From a checkpoint of a small transformer trained on Wikipedia: no biases in attention or MLP, a variant of SOAP for these matrices.
Each number is 500 + 50 x the weight over its row's rms, rounded and kept within 0 to 999. Layers, rows and columns count from 0. Numbers have three digits each. The size before them is the row's rms in percent of the matrix's.

# layer 3 attention output, 64x64, rms 0.158, rows 0-63, columns 0-63
112:470394495525517449492569495493624502433467612487509467542438462412530529493479469532543474530550493464561511519553480515469576460471568607435481472507521523497605581503437444529467528462397501
117:410507448558456431503492402589467472511526478486425509607485504572450544478460463483493507506570487468495512484491563534504537441565549419516528517518562560428546475565560587535539582390479444
089:537545502469442455451497496436557458555454530494554520450549513472462524532500510472474457447556439492551546534373542421531517500492485449550458525330421501536514427522461500548582538531514612
101:525556506479500492468513515395512499414474564493506585412433528478467423491430513516572549481466507585497490534461401478593485453548477379544494526446482464529520490474401437547483514576435566
087:476511470498541475401482503465529547461462503482458527567449544527469480460514489471510474488485518493514497353529506404583502433514460658545638529443544489527454474497419506447474574479526555
092:532517460550527477516560531517502574462471543509531601493510515537529485449575486457517537422525496433579409412510562535443448416479442530554489436639502532444553533445575456432499529454439512
096:590543483515455466444462519551536465482516513495532458473530544469466488468490551383506464500446528423424434430481517502518584419500432380462427454446539563496560440556445492419485528591447526
093:494408520496404472574547441542566546489444433506547504451540421431492551473534558473540543503527544525576533503530474574557478521414460534512535502620443554459503535524531402510484452592429467
088:551514492505494460599491485547511506508563535520508517426488537503504527576580519502486420434412554542531532508538508466526442471449404499469536581415435439417539386492488446577440539569510582
095:495510532456392509506446475545446564491537481564491486513523386548530504521490491530497519564467464474464545464457584542472537497484502460562461522564459588371491498452555435496342567514491575
093:494442473521518467494445574461514460422382549517458544533548537515445465507577463545479566435535489535500602536526507421569573502413446490452490476599591560473542498453526542538541526529599498
105:495504525538478524510491540538477510522516482539517429538451554545454468538487457515482438529525486523497453426415501480482468462444506589529439553370529412547396602484442392548462467455459382
095:492485550466443496503486420499526485496544556491553539495518363467539481459494546473528504490369467464467557495553626527535531549499550482394487523443495343484511453511534468525473469467543588
083:433486561534494535504530506488483434586469445514514456596402520494516480538501474582551497449604503454509549498434449444383440451494441537462487405426554568510505566512557524491469436473412501
101:417559517533588437479483487474502514482491472492476496525531489490500500431521485423496525478499544495505476514477565455515345457470615453560522474559504421506540473620405510460475601512558399
109:461549445491510459521489543480523493502512459470456525507520507515535505527531453569539487452408547558498529438534553411452441390488413569540509431425511547569554432483510470547380585549472392
082:393595467433498524371457463445524579490498521392466489445588532435498520451470523572528502469551456464480424551496477465508460448553615523545485538492475567483566477496561512520461498477539439
097:531513523571456545439501481510448572506512517582498503453447511473495424463473485455520524467463463418453471566581491536637546428441434471473596605441498460449493575512607561475511481534484485
105:487562472509464432553503444570448559472450413464467439511459467554541537557493498565509467543418552545487480502495579526427498586527573448476414493588498533417493483563393467506443553408483496
102:481489524587431522531544434546500492497544514572495524554493456514480498486515498518463507561542586402549544586573502540421503469448538541511487572435482543510585386551514462572444645519505521
107:524462514462561522514530434545518546557479573472463538534472470461495500534525437539547488546483549521480448374460499481482519528452567535437557482481410483487645458510471507465559463537637384
109:488481476462523523536516447421465463527499543532470583557502507539490457558466512495469507509532491578549561471480495436434486489578564539515561468621532537511439493458562565659396441438526565
099:437547531521450482525542438542432531536534482583574452577454504507533463420504440508532401551518426556550475500461591499576482459532498496451425423499463597475490537632481472443547496523519454
098:605525505465459541550528493521502515526570472534439504508502452467449568508485482447478541569578465424534479506555457623464452568481474417491467438558559377555404462543524521565517507461564553
098:493562587443533461436472511429470530496548533508527462535482455442535514507478424470454470469573408486461561513375569467524441434498516413487425481622548438475464457458489536480578492580460510
100:518449543429451454536541560449513542495436527504479487564541442531494450445422474468543548409519489490507614462508501445511524460415554588534410430449499593449509563423462549514541411520459533
091:537565488523519447493520574581509476451513473503553527519481481522507554442499496494549432478513446594384477534434536437554543404357485428456471492552437539533538551533555392549465462463495496
109:523553522506538489556558525491466446476515486438511450501530461516565545467490508580528513488440407588446463466474437501470444444497468461499407455471461425481552463415625448562602401493432467
113:453518522437438463497474512420524480404535463422565525456536531511524474518505557510493470453453495348468399520516442548528490483506567480538545594533552480535472424603559448440507496589456531
116:559435537428412518594541498536609581474521466515485530500529528452457495539523489521508480483482585435550520487486486533475450452500487567507546509462344591546476525489529578482608433520448456
096:521533573557468502452443501531567550404469416442554514480467516526554545444528573518538511504483529523444443432420432532415520464524584475519628565455443503433568511466479531510444488422479558
109:559517557574499479520485516547561530537463566549494504531537500507450509449499544512551414510567472527467476538628436446440518567529521501465601389456488501507620546489450503435457438538418431
082:560507492412481491429525484430444515465505599457481493501485452526450480452483537536523599479565437572498554567532554548477568567431504594581433513463483509572401566478552503553463524425524463
106:510531495563563527485505449462497524527515559502512550499500489508499543434507549419485433486432514473475581543621616452582457527399547539568551500517471453412464537562502543445489409517436586
112:466502531492523478586465481545459433511490439572516489455488493475544552515494500567493504527422341605431490577507522483499510576499437479541606486535496594511429457536505438458427584533549490
113:440514459493533456565470504502586474417505537504483538488517510576517517484483541488464511500461509600461555593540626467503530483482532507480578488560332453593550521522564481456579508481494575
093:474559511470578525472507484451461544580487527473482470510445465515432485500437571471546491527474534541535520554433554470414521490597533458515548551461539417508463600593462495558412546544436368
095:541559466451518411504529476457522436453504405474513453484504563467587590447559490506535476490540479451532422428444552517501495461539409527522539503447492588562464441541633521455533518426565546
102:570593538488558478488506524487482499508487524434477532426465497587457549482509502536506517528455487385491631462611504581566495557422495505519489446481501515453492484467464518557504525507521322
091:447571561508445462547526465532480450434529431474447524468465553547505552536440537480513444404523435427571475544489572487426435458520452424516452431435476490404490541530446571484532518456382487
107:540447556442397474558486464424511507383457382424494425445612499511529525440472588484576520473457509539444515460489474492471508441437504472560514502502478537498488529389540512517453461554545464
093:371503490457526480584513405506473496557508473572485499469481543524505530483500454509461488541461444490569518461445436467454402533536367486427514355474546549423479506513458553483429456501520539
106:508474506430493521514488542502487496416564449427529474510589484456530526465448537457545494486480565439528438440496624511484569480572554434603485565496480460478418612442542529414448465528512569
105:484527462434504518493572434450469498474493515464470511450522447597533542493428448582568520502475499509430594475491513469538485525497425523555491473567597454555409493421396509413580600485471476
102:552540555487452446519471550481504478539493497474423472485496483523461492587545483560462481522476554606513404509494563524601646474538470476508443598540469632557507485474441501509590527492505453
096:516494517500512482527497485472494483506496545384523505568543477517532438485507530504469452490414623553498514368491533470503519500535566525634501493444516548496520539514432426403534429530373560
111:358489519545510452486485441543484547513488582435479592470538453466484505531552486540510531434477527510531444566495503529497396529478442503472547576480525468430446570498522520435414434606537398
099:468528562543465510512452442428542544513506420463455433443508497516468568466521513509529444519430506481393553425536509539529453529501468598472451532488572530479433357463517469463462412575411461
112:531480509532464471507437574492534464489475570505438495524521514491502483489502536501507549446565469575544428455576521514447563521417572480528530545556510471451513348475367523604585495594483506
096:503530400561559500471478457512449476590434509515441466512443532529517514581530502524509526480544412369492481476483562421471545533479511491452425495531549404485534425458614477585447462466503567
085:541460493515506549491549400529578535514457437482485415415518551522467502516476519567433579520478461453489488555489426452561504487550517537605514569494583532535473540398435492433534528555374511
089:489562532496562509453414549468505561429492483471470504466499553536468492499457577519519549492471448470582423515460446487510600551554418458459602531462547502444554593526546497488376551521602480
080:537498454430495468509509594403421505550464547533522501429519466531590512525533585513518456473515519510485604560418483443447411553614451405510528500489451491508427536424451487478542523459439486
087:540521468512543520446518394585486533529456460531458577486563551524498493451563425491492470498435497470488542394511565390519546570567465497452546446415424459461548432509514518481528406560531433
109:502484556568542536506502522514540492501420537518548512511566459502525437496461493508491543424461460562583475521557370562466514452505486466543547428593514476467583566421536601501551566576590452
114:536495471439567484465514520454464556439456554476512520387538569563533531522517477526511484450520426505529454490358432530524538481431406521557527575471544568456466549510437451500581594443448502
097:535440558559430506536486473534549439458547507516536471467487485479481505534463497527437541496558461476519475637519500492448442549480479506492510510549549409552562534525620480504635456461392394
103:468553502455477474504500514472543510408539462503513557478444541517513414471496547467496499510382447409526485509486555446392513580517579522564492535423484524524513420406395477484566598437545476
090:571484432399493434492495544461486418449455573527530514469498465556526484520490445534474544398495523417520567535574493460596513484493545484636518522510470564564430498539551474580496576423497523
113:508441509477466513519459473550471488536470460519462449532552473451485515470526450534540532520472560557395473512600478545508428398496468488511493510406482598433469457528526671485529479397520578
110:582504555575486492485508551387582502521436474504504465525524497504550521489457543442527482400491394531514384473453587491460485450463514511538502547566500551406525424500583451492487473599450456
102:553419525519519435469462534484543550439411525566550557448564511402511491571470496491522482465580536470402527576490464501520508503477501368482559515475408439480561561500443477493428519495410447
083:533526446393501491482546489411569511473437550494515553519629524413499464481497563498489523453534504536539475576527564435559428425532447545390488505526551489564532477487515509527457544427555602
099:511466513514495486461470488569474555454492528488492418457419522601501566458484481537562459474541491502372465534480426525507539456452548550418581616590573528461473560451432493432499550430474498